{"vocab_size": 8192, "init": "normal", "init_std_up": 0.0449, "init_out_by_depth": true, "train_tokens": 195700000}
Each number is 128 + 24 x the weight over the matrix's rms, rounded and kept within 0 to 255. Layers, rows and columns count from 0. Numbers have three digits each.

# down: layer 3 MLP down (transposed), 896x224, rms 0.108, rows 131-161, columns 0-223
# up: layer 3 MLP up, 896x224, rms 0.12, rows 132-162, columns 0-223
down131:153181147129107112188102108111097120110151168117157128137157108149109135133140165127133134114149122124115129140190101139101151113077110119189134136141103119143098107121084114159132130131133147148148090157130143172137123158139141132135147120125161116173078119136137116135154100189138102099137096115096147156107100123141098167140131130164143136115133100119133147142161143133170133189111119147179121144120136144147111136151124152107134086122106119126099149134149127097129118122120150109112130095170098117145120129137090125085180153147211148128127116131128144154117128127104135137136095154120128122101140106112090170078144127152146135118126105108145162143127105096133078140127
up132:137134135130170148111103139157115134132119130133147098088118132112131079127158131118145150141135136120093111105149153144178091134107111128120136161121137154110141115167131131105131098131142115110102141148144097147083105124120144103149141162164133101137113088105166116096107127128141106149136099152089129106145161085111113115157123141154124086159124157116156113074115108113107134110113156095145108125152162130153146167120116103116128092128103124133114154134132114136106124151134123158122145167124117121145121122132162120097123132138120125137107143113155095087103167098125153085127106160133140147114126153110116134098158118107095142121126154143124154115132147154152117137162
down132:122123133110103119105098132130134130121145126118175168087155129153141150133122132127097099102103119124125124147080109141133084141118145162158127102134126116140094124124108122152114137181126125111150114110130158112127142153133135130144140103136169150099158136107157117167126141178118145155143128114160153121131150173111149107131084142157137106146170147159118144101145127115141116168181149162158145112131084143107136126102139171113116112138147097157108106121114137158158109119146149098137114113105119137141125116119152118130132128178127124112129113152116128146152105180139142149102126112105107157131129160124158136125179119112122142120138148104133116147144123144099129142103
up133:126107137073128132122185151117138192151165159096125132089133207123110106132131095118096144103124114154140135134100130141140161073117109115114144144073089102138137188144107132130120154136127138143145158105126135106128120163093102136099115141110105081140088094121142136108113098142174092108112106138130161168159137140083121132116111153137111103152144138132116107110089137121119107139061081100127128107107102100115125094153165118101134108102120116118090112119150127140121098124147114118131144127098135185106154180170159102131120129120148184138132138150154120098147149116112136124092147104134145115136118195134113157140151110099084123127106170156151128122130087090085162086146
down133:111124177133133142083156139117131174110163161093138135113162143090141146121106163127120175141152093110105206126087129123144134072065115141145161128082129157149107104100119152134087155173159126119171118084127100164144121140117078082098146127132113124125096136120140116112118150132132111157110131056156140170136102119139101137077155113113137102171185150098121095134076115127121162089079081137119135146154093117117135121147131107145100100141126146129074105162094124144171109155168141100153105163107167167138109152181048138136145141101133119084063114139201113102135127127105084075130101143126148103159152169139122159103137100134113156130164154137079139145116126121156186122125
up134:110113089115115125131120130141128149135136102134182177135146117120130096131100126116165167136130127132155086111089092160081119136122109111161126105153129144120118156117185147141130157157114164170130130081137155152132153140079122180114166142166157124153140130123102109105119092103109151123159139068132143168106134180143117141110169169121154101109164134123095128124139174145122145072122092106144127139075148118089170084111121104120137101142147132122095091088134131110124128131159134123126157124137124121164127129146116149140099139115130110108148123162123191139130151151117113149105146124149095173116130120140138159136124094113093156117120117106102161136113115110153108134156
down134:111113131085126141094144138157129180143147100145114117137120120193108079102192105112154102114128128104109112120116080173140166115174115129156122132065188115126125134116129147169193152131109131097135113095094149174150147156078139165135149155103130139104102077139116122094103124114121109174125165168144144133098138185137085168132076110156077132130101136090114128127144139092103103117146194133098124073123084100151146123112061156124121154119123111138079095099125136121142106102179149132153107122121086158095107145179092171133192092149111166123124123107133165149128123162085120084120089111126200148098164112094120137140103146157115156132133114176107125131132110113174140120152
up135:139140123100096097137158066097122115133114107116096157077134126106175107168170137148128096149129167132173131061196142137179087126159134083148139119131137096116121129141112164104112131167107101167061132156136140148135182159121183145121163101121162124173108132135127137144113130120125177127147124114148154143133144123121105116154157144154106125116162128130130120109149155132123090133151165116067142135115175142099145161153130143098138098166132130125115128113117080175129145132109164129073102165151161095172122085125090157082164145139133077130116142129086185088137124109117127119126090143092101121126153174113141110105158134127105091078049159135078071101147141137144125111118
down135:141146131103112170131156090134163141090160097120153062093113111147128121087077141139119097098130161140137143146087085145185134107161086124124121084164150170117100118146104122125118118089112170110104170137067168163147109180080107129129160109172128128167129124105143141120164098165087191113110127123104087109086142079126157155103111090165112143159087130167136072166119116152147164151109109117111133102085112095121136108148164129123164082151108128111144119097114098128096123141132138149129112120106150075166183113153121171121130169131156152134059162152097157127151162119124107110154135141099099160137156148189115145108120112116097131143144145111133136086143124085189159072153
up136:097165167106146145145136099141147096138114147159169118100142125145093126078104118126093135147132133106106149126145115130104122131116144122128158079124145095154111105135117133103167145131144107149104151112134142147109127141129117137090116104174161116124124134166141114109140131165144151131128115117163087126142119097150136109104144107131141158146122146145083137100121114134107137155164139125108133123129109156100121131088124127122139109139103150122114118140114143102161112137119135117150089098116110107142116120143137120113138138135108127131162139153165120128135125125172080127138152135123092161136127143121123124093107159139129146131116140133155105168162135097097152131144
down136:132117096125161114152106129120121139088120138145116138141125175129108084126101134123156156142146120092094095144137148160147117131128178116086151140147146137125159140134154130131119073120130115156114095125141134154097170152114173124131098124136133111080120143089179130136138126136093122132129110102144140144112155105152107107163153126117140132093105116119133090062129138117083125135152130139124106133112109134105124133163091147103138118134093139127104102112125136123126114104111136128155094135116118144126117183131216117088124144108144116121118127102127141137162088108129123125150163097129148127087155082117143123146124148129127111122146143149129129109116124114099145148148
up137:122140129102123171102120152106124069118163123101147114082130062132132137184099064098174119147132110105138134109162102144102126128108130110165129147155140113098137137147161160119142119093136112141143122152136094117132124135150130128105132124123149116094069146139126095152114106083145117148152086126098147132139120130131150164107137145104120103155119086128138123109134072121101111106122101128131104149135107160078166108158138175149116142163120136156148121064109110115123191138082097150177147130146173127129133120149091135160098097109132121129163131115126116120172132091149125127126143128086130147127129123152115166136079151122108148130111097108079124155135129142182112102148
down137:126131105155120094137116111123125137120113164122123128128116181147154105121179145122134127138129125138064126114208140126175130123111178122114197124110155134126082109122119134120151149127114157128106124125126142133113149113131129112137124120111126115136102128135142126139158124145102139129158130121184113124117152091094096127152153111156139062120106094149147122126145160107156116171150105172119139128155189115159129144116143088137115086099106079111099079112136133103157096095162132134103128148160111125119142108104081133101113145112114147139131179087112110128087148150111211144134107096145104139125154136098146116123170125132127115079117153108124140136137135121098137164127
up138:157127155102114114157204159136144110071120149126119137181155117164160169163169153125130093127138153163130131107125162086081081171134128129129145182156130093169087122135118120136083130147176155181103116127103130173142090132188093131125136114156102096124129064158135159125163145158077105176111071200151159098133121131120133155130104111094096116104151101121091070102122085104142149064143168115123115131152159139128141101125161127131146140110105123136115151102209153114178144115141164131114119140139130134132169132110182134140135136108121100145147159101172111117136113188095132153147153124117117113074124100129137104108122110116104139131129139134098110082135119130160095098114
down138:143116168098101133122125153135071088137145191122150171155167204129093132086137130089148092094097164130106099135169169186145124159144106106149153109134119130178154132186087153117146120143124124115102113148166147114103084137139179130132153115131087123139091127110124120124138138137149106130179086146127110061114115082116101128134138164128100117052149080145150142116107100079126168113088114146109124147119131082149139126142137169119126152077182098085105125113145154121148125202148141134120154123155097122107163107130131140157106126088163125161132103073163143174114126132116125137145129097132138138101143069107126134127114108108101115145128131135156100139128132081163159133126
up139:165125105065172156155122156104109113124130168120119117112128140095145168142107116118126138118141128132150140164127142156102146106096130137108134143133110133147158126125122120100093126095175152134104140159108155149129104155176104142119119118124098102098089132111109106141143151183161154129133120127106133136147122144099132116145120103125146172149114171115136124130135156128125134132145118153159104124140105127119117152130168144127144142140101113124123167158148081128122135118113138115122121093124141127102135106143119128148147135116130119107106120128105094121142139156148146092153136139142158128121165099075110116132098107122096116129145150135106116096119128106113141124139
down139:103122135168146094147123129168108099088104131156100167145144128139135094132162141090151139087101120119151137100161153084162111144131140159133108094109119127118135125179150131170142133127098106143122116091143138130088189120087157092144142146126144136145156159169109130100179134141133136102112121147135149158123139113137141090100129130110104135120114153137131130125157143104092128129120150131139124115147110149118148141122110148138124128116116110122104138126147127096134118095101104117138135101159145110129138121115112118124139107109118137148112158117132131141086172130142083169094157107129125134152133095111142105138133131112127119137106119104121154106139114164146145136107
up140:133166129112102108122074124162135118124153111130115159170166156154109119154113123133123154167170144117123102140114110155152151116061168163097181127103101145121155104118109142120104098143089133154118110176157151132202076087132119098172096136169098101117160152123084112092119128087149116167120124156123112162134093088193089148137181151121109106125096102146100128181133143068098152140159124119113171119157087102139122097137107078125115141142131093177180135132153133134144128098110107114099100128116122109105096081103116119148111121131146123140150170144139093173086144133178120113152121134156122040164154137151137125138098138097105120137115133171125111144142135095142096143137
down140:144087099170115152111126103153155121137159112084115118167135144105096170087156139125093116130192157137127142142150083106143105112117111181144134110155072140131127127106102150107157102129084145122096109150148155127174127112115155100109091113132103123125157156109120152148140166135125150159151130109116106135125094111157112142133135150117104120129179147144120151102094135108115110115105131131156152126141128142134144179096117123097136169160169160160122138149134140162097090136160121140117117130107182132133133123162146098107163104167146140069176178181163119154105179096157128165111166116081136160091139161141099141117184111125086105126143127126133148109118160123106085118104
up141:141105168125135138130126130151140136129120144101147157117129127073091090131113139149141090145121155153115117163154111161134170131133133090141158119149133107139130160146122138137097106097146148106134127105131140096157107122112125111149134150149138121134143143097152165099134151119131124169137159113137127148118108133132136151103113135140148121094125125108131099105133128126102107102153146096162133099103087155161115114114161118133097193088093128147136122100082102112174143123117122142113162126116118080115157118124152093132124165149139109183152099156122143122127171110143149145096115117155155188119131125109153140097100115126139130133131162139107133109161132143123125120110
down141:167099148105140121208156179139128116103105104070143132112118139134121164121130115141128136113144107114125172141076114135115112140132071127131079140141162076087102125114167101131186125150141128139133183163146123126114133133166082119110078109149110116162130100108116167156133145089118127128087093168131129171135185124189147108136098142112130138109128106142130135146175133128133147121065129169134104179134164104170182116108148146111126114086090166129112121112133139153141145094115164134138093115119129169179111184116149116128118121158105117153141090097110110115107137122102115160085113154078118111117136109134088074103113123129143119113138129153148116107160106125166141155160
up142:161114192131113113137117140116159110145133109171089129169140096112127179155122138121164120105152156135140125142136129128119133152146117133091114149115124168100177148177140167107118134143130176152141147102134125091098089115177129084164111131116106122132160103156147127142164113139088065144126172126128110147210117169126182142087141142148129122144151113120076112090150096127112166147132092143145116101133100120139139110101130148134103127132126139102096098134156115088145158151098107126137121119111149124144124113154119162154167129103103086113129137122099158134126144145165119096126110114134183104141134070109152176107135132105130181205115122114158088150137137133102134124143
down142:104137113146135108103168074108148145100139151111160073137148134161122127124177136126127108119125094078127127106145125142095129116121113095114096160145110111128145068143123125182143124147141150132094175106146104125151159139097151165116093162125118141135126137133128152117120145145124131128098095138139145103075103102142121108114172175134140165097104103115123118126127095105123130147164170141143103132160160106147153146136137103139130137132128138138152182108138119106104076123138168152099139115124147160094114171101094120141130164149123120109100118148110153119099120109101117148142154129124118113107117180099127126126074126121138126109163117106120168112101111140100134147173
up143:145129123137137135163137128119112126098096143107131095098105080175138140093148127161152159164111136173123120127082113137112028147195097145130139141139113117097143155118108119193118175167189102135149154090082157092135147127159136120144161130150129099134144118036059133139174092182133134149152167057127143191087133150094112131142103115095086118109108162124157084131199139119142160122116145119157117114103138142140099118109083145135171143153077126115100113071126077130081159124141102126129163138138148135097109095185104118137128092114177128106117155144112167114131138115135126174128077099138153125145163142162094121169129136168181165156139152133139156121132127110124148108063
down143:158068153120128121127153139096126186121124081135133113083067118162144090083150103119126054087111171133115188140177133122114107155139108143109089093133104153173139113152120148093059095168121066089120111127161148157112172093090106121087139151099098131127131132141179152071087118064129076125105158113193088110129174163142134120127129137137095134125067153104176117128110159148142156114136108113112104173083106149155121095103111130115142106070086156096137138099137145104102129164148099134129179133159163158133146123069139130150161156132137086105097140149096172116145143123093117144110120117100133141131156125148103137133163090132139101135129141079122103162129084159158126134088
up144:121117109112117119138118109118150131139117130137116118155098144195126170108133121100116145141095167104139074153144134154108108108135140152103162125139137128135132138157066104082128159130079163153194120147083165078104119139104127163144135109120114133106163098103146152109057159133123116085114157155136112138128102160140122160118126138113119117073134124141154095142094155108136111164088131083156132146148144108150118165137128155086092142138108160161126101123087106135172117112162122134141104127082113124214135083205150151138179107144182126102147151131132132109124094108150138088133071098139113148121146123096111108146130114078110150119127155107126107180168120171120145141117
down144:108160098149131100168118175150138098156184163132118135131120099135143114140182105109110135111110208167155116114145140175123141123108152094113123135178156098097137085137161125152178064119127140149097089112106118182099111129115106089125177172142159117121075139100082131153135096130186118116159124163101127094153173097115122121104123129181137112099131174123123102126130082086143116107109078133088116157190186153129137098074137178153153149104161117107124146131112091104103140151126133103126147101146126136098097126129076167160143118168125117136165112089157145155120134142120139107126119096120135173125082112125146111116105073135190114115133062149122128130130111113132153141125
up145:125157139174127152134163138137114124120133163113105126094153106159115160108135184108190161153102140180132154113118140146134110105133119174132099119085130127115136144115114159129082139145083137132143114124113133158143124111171119105141159131150112100160128218140098164160148125107095119127131156131124086132088144146140096135145165114117116132130121091106094112100165175136129097121121101138129148085161120132135147101117073108118084137140133127142136109119158148134120127125154098094103097114135153124136094091180111105149160141098111075087153145178110124093118113133131083166120086128114092128128120131133112122176158136131128161137139112121113129131104149136169123144118
down145:132085110170148138099098151097143097118170134062154156125086130097142100171123131125139099089149162077139140151108140164101122152133142144128069149148133111160095134114144100153111097125117114152106139119169148128102161117106132143123124118150105136156143104112085126113142139123099114138087145148150134107112157122146158083113146150121126132075112144154139116107145148096083183119106150116119138109169138121104176091126146147096122120105117155113082156161160113123125077087149084127133147148095107155108147109132160118096122127183142078128172104115163150124129155112118082082108134161121099077143090142132102179164100158155147110111194174138082148149108135155123115123137
up146:130147121088129148147169143125129105124141155106141159104149131095129099133107119128112133142137175151122133137123114141114170156132141093120128156138109183159127175172097183092155125126127119153155148144171114090119134112114154139114117112119111121097138169166164103134129160141149090097136108131083126123159159116146081101139104168084116116101122142109128155065118145110128133107100167135106101165072126112079113163092151128154140121135096132081125168075117130130116149122135154123108115104134120152148131109132126157120116115139117090109102107120093136143124147122143111126170153121111112175130155134169126107143108077120107104154087105106152139145146155119114109142073
down146:153123152132100129123109133141158105117145163148149154106127112115119143133110098125151126075128092145113141072079147146127121124111153125114135120148136128101142119095168114099161136123148147151139132123115107125130123128130106130114076152164099160119112094139130084131166087095138111082143139142164147126146089136121171155155148101118109179128103125112128159141153123113109139134143114148098120118118102137121133136148122143103078157121162064167162121177126087105131110126138164096141139132137157146102129147104097135121173109144147154146136134131141138137109085139122184112133125139163104097086128118099121147137122136093132128077179120165099088145150111091102134134121
up147:153142140138071134148116126144150133109104165151138122135160077144164140109144141103129131149093125116155123113138133135123134122178134132142113173174128091132120135118141100112103171114072136131139126139145088149121129137083120136175129130168112112069141134152121162129132118114149141086126107199078112162112128101093144076147087125131142076153160102121091136128115154118146131109120150128168123122096131158107088160108099117162124103146120090101137165127141207143112123130139112068105128129138081111140173090175161106105130145115125136151109155147104148113068139142149134159092098107164100125101158094146124111162175172112106106181121128156107186127129160156121091129138
down147:153152127130163140135161194153107175131141157146120150134116121171114109121115145117089153081104135166058151132142126135153138128118122113164124136151154142109150095135095091146136105151070106131140111108106092143137119127089110111090120109101056115138134124162168133136105118096097133116117141136130125131127147112125143180107112132160185149120127160155069144144118153126124131144166159139157176091118139143125147157122121110116104135167123135098082158070097125072111155125112161142108143089121102120070120156094110121115095124110113127075135144142102147162138116103132163153105195101156133163114141134103107119127084143131119123145129150133100120133161098157112147137112
up148:176158126098087113115125168130089125120152147137137102150144119134118111161054112141144105161125172146136125062096121129118193165081143112114113074116124116130162122099102135183109120093142171124134135109121133120142099131148173084105153126091063175180123098089199111096117198078138086157107134085098144097129133152146123150108121165178190204101137100189125109112184131105099181125162127151147107166136069141095184097111091076152128162087110171127157129116157106125106142085154064139133172112122146061114145150143198096191106157134179116128144121107152151064123105146134160113091145183147144146122136109091126069099093142110139120167122173145100088077126086105068091147142
down148:100106130124145149131115183149103131154148090145148133112127113153120154104170171166070172177138145132101144186123151146120150111132152094113139157148149102140161095081126174080177098098194115099164100157126077143086078129162070144154144158150129096111133131152077154166136147111139087117139135147128130131142109127113097087155080145115159117141166099144081108097074125154119143143097097130102136141135115131143100143167177129147144151141106085139110128098114153108096117130121163146097125118111096115139072130112151185085191086124110140179143121184157093126139141141157089159116118146173114149100085106143138092154133151125156148085098070087153120183099150101202143116136
up149:156134133143115126130082123126120138125158112107185151121173145105128149165070132143122114106128185139122139104173152120161126130148135087110123077092143109086139166169134154164093094116157144132107142155141138145132108129162164122078148094146136124108091113135122154131095127142115103177118104123133084106090079099144149108114091118144146127150155091165151146130157110123133113152084124095097140090155125175154108144102090103121155125150169117137130109122121119113108100160149119130122180156105107134112156120120153127155106110081119118106160133127130134180172148131103137141139138115083125120145166109124124112099113149139155163122127106116122132176130114114116112136128
down149:138176119128146145155133126142141138090118156121143164123101154108158105167111120110100158142108100124140157163136133093086143143119112129107092141088133120106087137159120084137149106126179128135113177119123142093117109128093118153120110129142127124126110113177145106125138127111149132119111143113101142107138136134141121111132099092136124137152108105131081124127144072161139122143150102107103137152134105141051178095154114103112123140126106162101155135144118166098139158083112132140098125168174136122165106145126094117157115127122137126154109114121208137138095116128143165133105121120142129128154169118149124105103158147126141114129177163132179163134118126155156142099168
up150:139140103105056131141141113156140141167167134111134136133125103125099129120174112107130104137141142151139085109155114135115138129091125087112084142132119109120128189096121123135160110134125160152134163132118099145117132091104138115129144138121173116118119127124136116111126194132164140093121140104135142091114182125116135115126114129141120108193107110111141127124104114100115098126113160147108169151112133090101093174132124143118105131166121148168141135162088114121077093124126119149115097097153120186144169139133158120142104117180173153136117192103146124126107078142111124099149138119118162120087131093085128141115146143149094094152131113120145127136112169088110108114093
down150:124120135103139134140139126074129129158092161111147099089122125163155088105139128147151121126105154073112134104121133103135115136159133153186158125129111154155125128118125124127105094114119123119101128120105090133130162129080090118139113113131118153128132115096140137137144160106108097147137137138112115143132109112144126110115141149117126130121093141117133113124142116088125099139145115132148132133118102108124099110154133115124113088131122126131132111138138119110110143142115119100124106122121118082117144106091146127118166206100114129075111109094115097162120130084108087100116134177125133139169119133132107126118149128131102133128138106127136122120112115094102137145146
up151:186114090115078130120138111142135104122106180099072126132093099142111106106126142128146122124175106101139137140165130125113109139164091119128145143123136151162097135118147153129152165146140110123120143132134160139125169114136162147123117091150159095117161132116149113119125147122098147185142146111162151130163153125151136110140106101103115130144171137115143108092103130096114092115123141174144096146140138109110112179103107109091127133119165154121105130102091107128131121141104103160149151066099080135139155102101112108108127121169161154097084161198105112138116102155106099125146135189100125139101098165168087090135129153165111095175103117102123113142152117118139113097104
down151:143139156160085124121133112118109118153123128156110158098122120140132127126117118157139141125109137115134112114090147136166144130150158152157111120123107166097119116155113069152100161122127128132143143133191147131157098100122133105139171104153148121183126080142133129105138123163151122082130142137117141145112143121131134132135151150091116178107114098105109152145125159157130117169103181147126141144116160146132102143142125144091134098105086119107132115081160098185156109128113166127086186140123112166093084128083120164146127155116156128159083092160099136118132130108160162108067083154157139103119105134112131120177126168137136158113154101090115158136150154102116126109127
up152:126133105099120120113097102086114111131104126119096089150168100107124116166125067164114095098134147139119165141136140178085158115095138113148150137183103153139141160111122145156087151123147097140171141103120123158121128157135150107102125138164104124172126146103157118131153128149134119128114132105087145157125100161121092162107153110139172140097185140097122119120131111125145084125102130124127177134147135106136114114140097079134102120142138105123142145078106129157137142146141121099120141128085098114137135124114147136081154159133178155092109136096085117133119120092072126144121166159111110109115126081127140151135122158133144096144085141137124132119166058152081113115154
down152:162133099138147145151157139163117146107158104148118165144132116118185100084131113116110141139133166121100124095148084132145109122108150126147157131128136134092152107160161156121100123180117086109125111162165111127111161094121172090151117136105136121125162117095118128075102141141122150127129119136141113171094108103153146143101137156141116112130140136123121141179102137135109107117136128161101066105086118118105096123140140132114115097121111123109125124138131129129147133113095126100133114118155152120139114193153163109114148114126140105166150112151120118084116104126145146137139122108102138125093140160144142110097144165137138123125113133098137142162114145116130114160120
up153:104118129146095149091136161123114161171123124117149130108114136114110142103119156108110173145141125131098143097121148135108104071120115125124181144105082121132137133126089134092152139105120123169090114091106094087147129136117136143132160123096097148129143092086139121162084109128120095111069095093078110091136112175115127112104102130126134104135174095136151094146143094075110090127151173159144117128097123100161117154167158152143183138122128085135136156127132129141158143122139144130162143117145093104129134117098165161133136169122135114164130143137120156121097122103146116155112093143125114141126145137113145115114128119138161123117136152105159130166141103110164091123107
down153:089128110119127142144143120129125075131104149117110154096107144128136139094162135117139110142102136104117149114120134139117091101122150105108141123147096119154148109166125153133132097112107121107070101152143172111098173118120114114121163119176130196072125128115120143120131126122133112152157123112132178116157174177156107163098103141119103096119101148157118114121111125159089105142112084142128128083131137136112142150121099142123151115114161128137088109143158126119124123143144154164145119116171090067183155122120115098148126173134100127116162119116168128124111130156132135148118061161132140124150139151122125117173131111122162119143157111135107137105153138140099147130106
up154:134143138147126145108092130140118123130146152109140156121092137130115100132121137173128099121121130110141171145136144133125110127134128143173101119122112109149122171136098122134132101114131092185099160142092134128153092149155145146113131112137181106091111094114185147113152118164109175125113099105113103078149133148140136128087141115135089121087166097135093123109149135122123112159157148125112136135121131094132149117113074128151160140155084131144144140126103144138121115165156124115106168110083132114104127088137163134142120132139167134132151121141112109127111101083128127129116162141184133146123121132118130136137134134115071157139131147115102159114121138157138150145138
down154:162121151098113116100156109065103138122138121138148127111145130105109094119100172097159165136157157136105122146145130159117149134104129140136145126099139153132099117144151113137099124138111097120152099133120142125098112117100125130105119173142148109116154127102122133119127126096127138052152087115132159163140136129121105152183121135077109151159145110128138143156127136132113136110103091159144123163104117134125124101154139166139099143137154150129146132133149110100103145102140110151105157151124117132103190144142121118159143109082129141107112108123113159114148141107096118149165087145123140122164110111130132107158122153093124136129124133134123087162167102152138107157184
up155:125126125115168110121110128117088174138169139098128128163150117118176141072155130142107133121145167177144120140144125109138102151159128147126085118173118137150139086129120158108200124107152114136122112139129147143102089104181114143167135212109155127108129120114119120127100078152145134122127142126123149136141113119084169098182118110149118092091127176156114097125093155145111132108108155106119117153109089121119121151146116109110100165117137136107128176093105139099130104143125125116171108115115141068111177117111145047113167148127078130130148143110117111189122124130122122123165130122151126147130117127114115135142142086164132138085099124147129128131137123115137116140138
down155:122118155123133071124141130138129117102128141133120128163145134123091137149129141115155121144127096069095097140129121129110130123075141135129127127084099131135155118104100139131162109139087119172143116126096126108141108145114087147137090109165122132130148153142145097145138132122153140142104144132143118162174124089140127117131170144091148134123119080160123120142129118145114104133185114151154130101126080108086128074095156134123098167142110128123133131098150135092139135156147126110130136094116151110134167146124111109124130140093104113135143082174138144136079132116116122146133113121138076131144149091092128154169124138136133147133140154095133117056103128139118108118192
up156:130121135143123123096107132167152128104133096124140168155092120118152099111081105160141115148136120130077120127146154151094163066143104107109114103101141126138145138134134113127162113094100142169109135152141141120117117103134118106152153118112132142126108140132143158156139129153149112153143122125115086110121127122139098152110125124124157108123123103156122104135112148156144138140148136101139092159128118145125148147093128150140121120130124136116124103129123114111134125155130101110120133185122129116123130137158108119112126115085133131145153104130137116130140135134113150139146116162130078139143147134136140119141117134140147152126143141116103102143161114134118092163119
down156:120134143153160148163147176119149110154130144156154103108137081117146150147087124128102159068114152138149141125142116145104116128141149138105163129133119157164129138070144111097149155124123098104170096120108124120127142137138139115132140151111109126123103096087123129103122118173127153101143146120108133112093126156093135150156141102147141140113133124151137137172136120107113155110109115160139133145120137152147082132139125153147091123140131143122124121115109131167164143142122115110144120117151131132133164106142138128122118127136155126162114141097109130127147154176121089112103161120132142117121121135101159119134123099101139120147101111192118144168098137123129192085120
up157:188113096161100116097145153103080124102123116149109132132140152126160111143143123133079153107102151122133162082145148097131109139116077144171162151138123139115112131078149100153183081148170117074144129153125110100101152103152112142128145188089112121107123116144141119118078108138150144122139124168166130136153135150105108115095147066140121132158140154131143199135149145118158125088140102162132138159101142092137104123097116092147141142100101172099138120112177121105118143097150134130128145106138142093104106120137140154097102128124159100105110147086141139105140114131108137180113171099117138127133138140134149083142166096132111105135088132095122158158100120117084123132107
down157:102144111118099109143163105126085141120139123127131118160168163140115149119178110161118171133114161130116116092095161145145118122112074148140116099110130135153150136121142152138116123102140131123100124164155165116127115112101145211140152140149163130124138125140101102125153115079134154118129140145193131135124129159148124130102135139133151168131112097110066149173135092179155122113163086128122144150115123096130165164153091142169090135091157186136108093140120098070104132132142111120163124127131149115150131103122177154111125118132105120117178110186139131110166131108136144095151153133090157106160136179122128106159134131100108106119120150099108120104150122152143106146141
up158:131171124099133121158137086115081120118125104105107107101159123130138170128164135142130156119153094150105155110127130170137140120145148129118099149129132150153166134094182125096146093142109167132170125146117121166123146125145140162148138143109117162097135147109110130150150107110121088159137120128114114116156100145116117113139108153137120139137120130129081113121128134160122169137090104148097085082121099119097129126156104118130103125147147160128097128137103138146113138115158113106114128101158072120096154164147141114100136141122123124098120101160175134142099107137125131133150174159110157110136102151158155157123089111129122103130129139173105164137153163152107143171106
down158:136127093149149147144135086131108136109128150115112111133111104135131103104076139140100114113095143125103124070132117115136072144126131105113100111175121152112137138144141118137145101118159123102147137125118166137120099099138114159128108132140133083114177147077124119104141149147132119149110137131131101129138145085143100128103126095115110080098113098122147128140135149169131140096165119163151130110098163129145141110109132176112135099114124163156144084108124094115105111160114129126130154139164131090129135110119136146164181143121134139142148139115131121154086147125137130130189139100192125088108168139069149061162143136150145123135080123125115139120178129129121137101161
up159:125150112182108131137127172134159143107151132084145132134129122165146117149082119109142143146167112125136114144107107183065192185132118117114111095135133135171116136104124112107133116207142135113166128078145134145163089061133133133109149130132119136146137123118191134142108127110163103112119130169158141180147154131111138112097100092154159152142124155092140127142156152129130103102121135156149151133126141119115126122123114109101114129150098141112129165121103140145098124111125124168164158090088131120151122083140149133144091121086117086098096150065107152153089130123108046127127119094107159124133145088107103121129113106096111117159168129134114136125169189093153131097141
down159:133139127120116108070115114107151127102153094123154137146115113120123131125140106157163133095137113120120135110190116154110130130160129150103127102095120150154104105129096135127096140127079104145174130136127121166124106116108136099123177121132174071076116077133128121098148164115093101179128102092137147114128135112129105131163149117145090110119129143157096070158133174082145083110133085123161112147133121120101090116152167125132113161126168101123098104114148160160127137120154128144127136091111135159104111102162173063099175129111114167084154130140107149104133139153098168066142152123151134116123122142089166127114116137175113121097129131167104139132128178116102105113103
up160:101174151162094147134123150148181101097086117141147134122123104142122167114146138142100129139162177142141057161130123147108145106113136142117150136142116127124140089073147150143160128147131139121142118116129117131140128125131104160139117148136134121126138113106098098100147101129150126115102135113129143134075100109093117136118124103105125122139106064131094110132145070109155121141122131150104136138138141074116122114105120100089140146139135144155126119127131129140107104117167153121113132158130122152140129123104172129129160119131130119153117157140116144158072108135141128120148122125117137115167117145140142151137126079084083118130143118107169097143166137119147116114152
down160:156105136123089118154140114122128122165158199138077123152116099161102117145120157150084110133113123137108098147151133098102095129102146123164088145100130136124161131105112112099141111093132119112152145090122109115130110117124120101121116094138114135102107067102137114104098094148112147151114131120113091133136130179130161151175117115134156142148126146126061131141117117113109093155134110109156103171145124128130111165114132121123114132128122133122125155134145105125146186102142092110104100139157139148120123159107155109115164143145137123126143127117182116092160137156139133134121132104142097130097099125135094092118136149101156119135162173136151133131107140120095105138108
up161:089130136119110123115141136098103130100148142132147137136161104116151121108138116158103154177165100158121115125098143105121125099128111129102146110111101135079147150094131143128073117150155128111142160100104163111103110112105125132089145123115097153142140133109109145081135144159149157136143140107148062157119121152087113115126122163126133095129226122139165102109141120145105138102130176122105122133094156119161114123115140130151153152119158122132100135120146137152188156144140118193121107142109099159132091120137147102141117123120137113097149142128149152104122169145143131110116129093154140140167142090147148126163150135124115170141111145109066173132116126160121111192137
down161:113151148126151134124132148155119098100135147110109142134140082132128113114058154085137095124106098138143154115100106167107113136130115123097126139135123117145134080163146119158112123140139101162128108100068120124089139121136105205188102140131170125132149114149159092182104135110113139165130143135099124112131139135134158125125168113136158109129106094127099100096161115142129158121150155181091141121116115166110134137154178146100155125168081085141112183139112114115122128138141134115121125109141165139158160121066140109132121120119151140117141137144147155094154111167073127091141141120132097094133107094157112125125090132154110126160132125133125127101166101127135110114158
up162:129143153120101112145141108142129140141154147101111139133090123116137152109150163134150173140138094128102153135146168126087113125163162113137140141158125141083122093158121117118123121151127126109092117139082120105164130134139122126140129134154109091155091145151139114134147125140152152137128151072143100119139145124116139100159145122117139108115130139167141124134081106115161149160098136135133158098150109125111123138124142133115108119141105190130113158131122145117121142095121123115169113104141140115143119107090092105136138121092148122143075127135157111138136118100172090153178115086138150142100138144145128128183103126104125140126108108128111131181119130146164113125097